Weights of a small GPT-style language model, trained from scratch on English Wikipedia.
Size: 3 heads of 32, MLP 384 tanh GELU, vocabulary 2048.
Architecture: LayerNorm before each block, tied embeddings, normalized queries and keys.
Each number is 128 + 32 x the weight over its row's rms, rounded and kept within 0 to 255. Layers, rows and columns count from 0. The size above them is the row's rms in percent of the matrix's.

# layer 7 MLP up, 384x96, rms 0.132, rows 41-72, columns 0-47
size [108  97 105 104  95  99 110 101  96  98 100 106 101  96 100 103  98 106  98 101 101 107 112  97 104 101  98 106 104 108 102  97]
[[143 139 164  14 121 147 150 169 100  87 146 172 106  84 133  75 146 155 157  96 131 108 116 147 164 120 134  66 181 122 113 133 169 144 136 141 198 156 131 142 125 125  76 156 132 138 100  81]
 [ 88 175  96 199  89 155 185 157 142 131  97  92 116  87 154 136 153 176 149 137 120 109 144  88  90 167  47 112 135 127 127 143 101 181 183 154 108 167 126 130 119 146  73  69 178 134  88  86]
 [153  99 124 100 172  62  90  57 105 150 130 120 126  61 124 122 127 130 130 156 126 144 133 114  75 119 163 158 174 170 149 106  94 143 132 163 132  23 121 116 152 143  82 136 154  78 150 154]
 [145 146 127  66 123 111 153 126 136 120 113 166 142 121 129  78 153 102  74  85 122  88 196 114 137  83  99  92 119  90 149 126 126  71 178 147 150 140 121 118 153  96 158 145 164 100  71 114]
 [112 157 140  90 180 114 156 102 157 160 102 131  95 134 200 137 100 124 131 160 101 146 175 119 155  93 120  86 142  96 171 108 157 130 116 110 127 124 101  99 175 187  67  44 137 128  79 203]
 [140 129 104  96 135 136 110 152  86 158 178 162 136 123 121 113 101  78 117 184 152 169 201 130 108 170 109 123 192 129 144  98 146  86 171 120 105 158 168 173 153 119 109 119 140 139 164 133]
 [119 158 121 111 109  67 170 145 166  88 193 155 135  82 161  76 117 107 174 138 148 160 131  89 137 185 103 141 185  99 143  60  92  98 128  63 189 170 178 127  89 112 110 128  99 166 106 106]
 [112 147  90 132 148 104 123  75 129 170 124 168 119 121 164 159 135 119 119  79 137 121  78  72 127 113 147 133 109 134 144 170 145 138 115 171 129  88 162 141 114 104  95  98 144 123 115 122]
 [170  92 181 116 124 191  90 139 106 137 164 122 132  88 170 114 187 113 112 122 110  99 187 121 146 139 133 135  49  94 155  64 124 126 149 108 154 172 141 159  55 124 134 130 105 163 130  76]
 [124 174  76  88 157 150  87 165 147 134 110 201 151 119 127 121 103 193 118 184 190 161 148 140 160 130 129 115 113 127 143 183  99 134 173 120 135 120 128 160 100  94 135 184 125  89  95 147]
 [102 126  67 176 143  91 127  79  82  97  75 119 121 126 168 186 125  97 132  92 115 135 147 141  97 141  92 128  80 133 183 141 109 119  95 139 119 116 176 142 125 113  88 139 140  88  92 146]
 [142  84 128 146 122 135 155 133 130 132 189 141 120 129 156 142 102 131 163 126 164 110 124  90 130 186 111  44  89 135 126 113 144  87 108 145 104 199  60  89 132 155  83 125 132  91  86  98]
 [157 120  79 164 119 159 128 110  88 141 128 118 161  66 133 108 211 137 143 131 106 113 111  58 136 130  98 156 118  56  79 135  66 124 112 196 153 113 125 170 183 189 110 105 131 184 154 109]
 [104 137 141 133 103 121  63 116 111 151 131 143  55 129 104 103 150 147 134 122 174 152  99 133 139 157  79  88 141 151 148 146 122 152 102  91 159 130 142 128 138 115 145 135  75  57 131 192]
 [127 149 164 196 128 120 130 114 182 101 129 131 133 166  69 160 103 129 120  81  91 113 102 114 148 140  97  92 150 150 168 138 117 102 195 115 104 155 123 106  98 113 155 142 208 182 143  84]
 [ 89 112 129 113 134 145 104 119  86 126 104  88  78 159 117 162  30 145 108  75 190 186 101  79 162  58 166 157 126 135 118 156  71 210 136 142 107  83 113 140  94 188 107 130 157 145 124 116]
 [167 139 133  38  96 120  95 106 108 141 127 132 103  95 140  95 101 118 115  89 155 160 172  92 138  75 168 107 141 160 158 131 114 144 150 111 145 168 123 210 186 117 136 162 129 125 137 156]
 [104 114 111 196 167 133  63 114 108 128 123 196 137 133 109 154 124 100 159 110 141 174  98  61  83 115 137  67 140 107 120 111  99 181 102 117 161 114 174 160 146 164 155 191 115 103  66 141]
 [117 113 105  84 118 121 125 165  96 145 116 108 118 113 131 123 137 124 131  65 127  94 174 145 114  74 148 126  95 118 140 159 201 119 125 153  91 196 168 143 110 155 105 139  93 157 137 123]
 [174  81 105 108 149 103 135 168 161 185 154 123 133 140 148 166 164  91 213 139  60 147 131 128  96  61 118 138 145  94 104 160 134 125 103 166 123  79 126 122 123 161 193 140  94 158 149  89]
 [134 117 158 210 145  97  82  56 210 120 152 157 112 138 107  98 107 116 142 125  73 117 168 149  63 148  78  79 131 116 113  95 113 198 143 127 135 128 119 114 129 122 149 163 149 136 191 140]
 [105 140 111 154 106 131 186 152 192 132 129 126 121 127 101 113 138 161 120 108 111 140 154 175 108 133  90 116 125 123 182 163 120 134 148 106  99 132 101 120  80  77 153 208 115  96 103 102]
 [151 111 148 131 121 155 135  92 165 119 101 156 121  51 187 137 160 151  82 111  80 120 101 113 156 133  82 110 118 157 127 116 140 142 156 221  77 154 115 151  99 189  99 107 176 138 147 130]
 [115 134 124 156 155  55 155 139  59 164 150 147 137  57 100 178  56 130  96 127 189 125 135  82  76 159 162 153 118 159 138 120  78 144 139 113 113  93 165 102  59 117 138 151  82 101  92  86]
 [130 108 116 102 151 151 113 117  97 128 119 228 136 170 106 130 189 114 133 147 122  71 183 103 130  83 133 153 119 106  94  77 162  55 125 139 160 114  87 176 151 145 148 147 149 141 123 180]
 [111 172 176 160 117 101 104  63  82 125 188 167 166 107  90 154 120 166 106 103 164 125 156 125 151  76 143 174 117  94 131  58 117  92 109 104 147 131  80 130 130  76 137 195 128  87 123  72]
 [173 145 165 162  90 151 114  77 150 189  99 144 131 156  99 118 125 118 111 152 153  64 129 162 147 133 101 116 156 118 137 123 138 114 163 126 140  82  76 163 119  83 120 159 179 122 141 166]
 [114 136  96 161 137 104  73 149 170 147 173 126  97  58 175 160 104 131 124 157 146 131 169 162  83 166 154 112 122  62 119 134 155 126 112 145 118  75 115 124 115  43 139 102  76 195 104 168]
 [167 119 126 180 116 143 136 140  91 148 159 153  85 179  92 131 181 125 197 113 108  95  96  94 123 120 127 159 125 163 109 123 104 114  61 109 106 145 116  78 155 130 149 177 193 120 108 115]
 [161 152 100 146 158 153  82 111 130 128 126 145  85 109 114 155  91 122 100 134 157 100 121 137  88 108 149 139 149 163  78 158  62 116 148 137 125 188 140 129 113 127 168 168 152 142  91 166]
 [158 116  79 168  83 160 155 169  70 115 113 107 121 169 112 122 139 137 141 122 140 133 129 150 146 118  85 155  76 130 142 125  94 123 128 199 142 145  75 178  87 109 141  90 180 137 125  69]
 [182 129 142 101 105 142 140  89 224 142 190 152 149 122 126 146 146 141 125 138 124  66 132  86 137 108 124 166 143 189 118 111  92 109 143 143 104 162 127  88 136 156 162  98 112 138  69 147]]
# layer 7 MLP down (transposed), 384x96, rms 0.123, rows 41-72, columns 0-47
size [102  93 104 118  97 100 109  93  96 104 104 100  97  98  93 103  99 111  97 105 102  94  98  98 112  93 106  87 112 119 106 100]
[[132 180 133  38 135 146 179 120 115  90 105 127  97 124 138 164 130 157 155 128 153 137 161 118 165  92 113 148 148 106 120  99  76 177  78 136  79 157  74  96 152  78 144 127 180  77 119 162]
 [176 134 157 110 179 117 167 137 124 110 168  95  88 134 137 145 165 115 144 115 148 132 126 188 125  48 100 157 135  73 140 136 126 184 115 122 166 156  43  62 120 139  89 179  81 108 138 134]
 [141 140 123 166 141  98 147 158 136 119 155 155 124 108 144 127 140 120 138 104  68 143 119 128 105 103  97  60 105 103  47 140 143 103 162 163 158 174 153 154 108 170 115 169 172 131  93 143]
 [118 159 168 145 133  96 145  53 114 142 236 135 133 100 107 154  95  45 120 137 172  97 164 105 199  79  94 142 151  96 112 128 173 121 183 104 150  74  89 126 152 114 116 140 110 171 104 138]
 [122 110 187 140 156  74 133 117 160 127 162 129 127 179  81 199  99  97 111  84 129 124  89  88 131 100 143 100 151 142  95 100  97 137 110 131 130 137 139 116 150 101  55 113 123 119 171 137]
 [166 148 171 176 163 129 171 133 169  82  95 145  75  68 105 128 160 166 133 116 122  95  49 155 130 187 156 117 101 109 192 141 127  92  85 145 124  90 129 114  78 135 146 118  96  53 128 173]
 [154 106  96 144 150  88 115 141 148 167 155 112  86 133 134  97 133 149 120 153 149 165 162 108 150  73  71 132 148 120 103  95 120 147  74 109 135 125 152 154 105 142 122 159 155 212 101 176]
 [123 173  94 121 101 190 112 136 162 164 183 136 149  96 147 141 120 159 147  97  67 135 133 100 188 135 117 112  67 128 118  78 131 117 162 104 169 112  94 114  83  82  98  99 178 138 144  58]
 [123  32 154 184 123 115 148 170 143 142 194  93 169 156 115  99  97 122 146 123 145 178 118 105 137 126 134 131 171 105 133 189 177  86 157  74  84  61 140 139 135 108 127 138 105 112 162 153]
 [174 153 110 167 135 159  95 156 120 117 132 116 157 131 102 163 122 121 154  53 180 128 152  94 132 126 195 160 134 197 134 147 101 134 112 100 101 151 139 121 122 178 114 141  74 137 135 120]
 [134 147  99 161 100 112  88  56  76 105  91 148 170 138  72 166 143  66 170 109 146 154 147 122 131  95 125 107 168 192  81 161 164 182  97 120 146 111  97 147 103 129 184 162 125 144  95  87]
 [126 123 117 139 190 119  85  91  83  83 130 162  87 127 144 173 121 122 126 138 124 189 122 138  80 121 106 147 150 140 107 112 142 143 144 103 179 114 105 158 136 145 107 122  92 150 146  78]
 [ 85 105 108 152 158 113 105  88  96 169  56 162 110 155 165 146 166 115 130 141 124  95 126 144 164 160 118 124 160 148 139 131 115 137 110 131 125  77 120 171 112 160 144 131 130 120 146 137]
 [177 111 138 132 161 143 169 153  95 178  95 172 170  76 143 106 183  52 117  68 104 137  98  98 146 149 150  95  88  96 169  88 123  67 103 127 167 170 140 131 121 115 150  80 150 140 181 116]
 [105 102 148 103 121 165 121 135  92 132 116 109 126 179 165 123  95  99 119  96 140 115 172 129 137 142  88 145 155 136 145 149 146 120  54 142 156  60  54 120 137  65 105 173 153 100  69 145]
 [ 33 100 149 134 153 140 111 130 101  98  85 174 184 149 138 127 185  85 101  99 149 160 166 134 179 123  80 137 154 151 113 175 131  98 166  87  99 123 150 114 153 107 166 132 133 117 155 127]
 [137  63 127 105 139  64 118  91 126 142 147 143 100 107 123 178 129 114 127 107 105 139 132 100 117 144 116 116 168  61  24 157 134 149 109 143 170 141 110 103 104 144  98 162 135 126 171 105]
 [103 108  94 135 140 112 146 138 117 135 123 115 178 222 152 139 110  91 143 214 151  79 103 113  64  70 155 113 148  94  61  54 138  94 159 142 133 129 135 147  91 193 136 140 144  94 156  87]
 [ 89 177 196 124  96 148  92 108 138 184 172 128 150 138 158  98 170  85 136 115  66 117 169 150  93 164 128 172 130 147  88 115 105  84  81 113 169 104 106  96 131 137 171 165  77 127 180 121]
 [159 160  90  93  85 140 127 113 178  95  87 160 160 150 101 100 156 179 147  90 137 133 123 111 146 188 179  90  99 163 155 144 191 104 155 120  74 115  98  86 107  96 125 174  87 136  98 151]
 [147 150 128  99 136 194 100 131  90 114  84  96  80 135 162 174 122 164 163 134 113  81 184  59 118  71 179 155 157 156 189 115 164  74 129 141 175 139 121 141 125  73 110 144  92 204 129 137]
 [ 88 138 162  97  93 155 125 125 144  78 106 104  97 164 127 123 103 117 124 110 130  99 139 156 149  92 125 183 181 134 114  98 157 110 126 107 191 156  91 111 156 178 110 113 174 153 124  61]
 [154 120 207 135 237 112  89  84 146 112 165 124 108 119  93 102  97  83 122 107 133 132 142 161 191 122 113 100 101 131  83 134 122 119 139 168 155 123 163  92 138 169  34 136 125 117 101 115]
 [162 123 131 138  67 122 133 104 165 142 119 137 134 143 108 102 179  67 134 111  96 153 108 146 154 107  46  58 143 143 124 137 150 139 128 130 144 162  44 122 180 140  53 113 161 142 149 195]
 [ 99 126 123 131 151 138  60  61 132 154 128 137 102 155 128  45 152 146  80 145 151 112 115 137 116 109  91 170 226 102 173 154 156 220 150 135 170 135 134 148 150 115 130 149 111 142 143 120]
 [135  80 143 133 106 107 147  81  98  92 126  73  93  85 111 123 123 119  80 125  99  99 134  91 200 128 125 121 125  98 181 146 123 125 110 158 135 151 129 188 206 138 140 138 152  94 138 156]
 [138 177 109 116 130  61 104 164  93  73 141 143 124 103 137 181 170 162 197 149  66 140 166 134 146  81 102 123 118 128 119 177 111 151 164 152 104 144  63 135 165 125 119 100 198  88 164 147]
 [188  73 138 137 189 131 149  78 128 160 105 150  99 145  89 127 120 148 152 113  82 144  71 161 171 118 167  82 130 120  63 151 128 139  99 126 151 131 161 124 122 110  82 104 116 164 146 209]
 [ 93 120 128 121 147 109 132 134 123 179 154 144 157 100 139 133 132  72 100  72 103 139 130 172 143 106  40 118  46 102 159 171  94 136 135 141 147  98 136 118 101 161 113 207  80  75 130 172]
 [100 101  62 104 118 133 115  76 139 108 122  84 126 149  73  94 108 121 107 137 194 128 123 125  94 116 128 158 181 108 122 148 124  87 133 113 209 119 100 142 118 125  75 170 102 141 200 138]
 [107 151 160  54  51 126 170 148  89  99 104 142 153 166 119 100 101 120 162 126 107 105 126 137 175 141 108  43 156  47 106 148 122  64 124 145 161 164 152 109  58 146  80 133 181 120 159 210]
 [118 120 105 138 168 132 121 120 112 145 141  90 120 113  87  87 124 117 174 114 155 141 117  95 129  61 123 121 150 149  63 131 129 124  96 142 157  75 117 112 129 144 140 165 142 156 109 153]]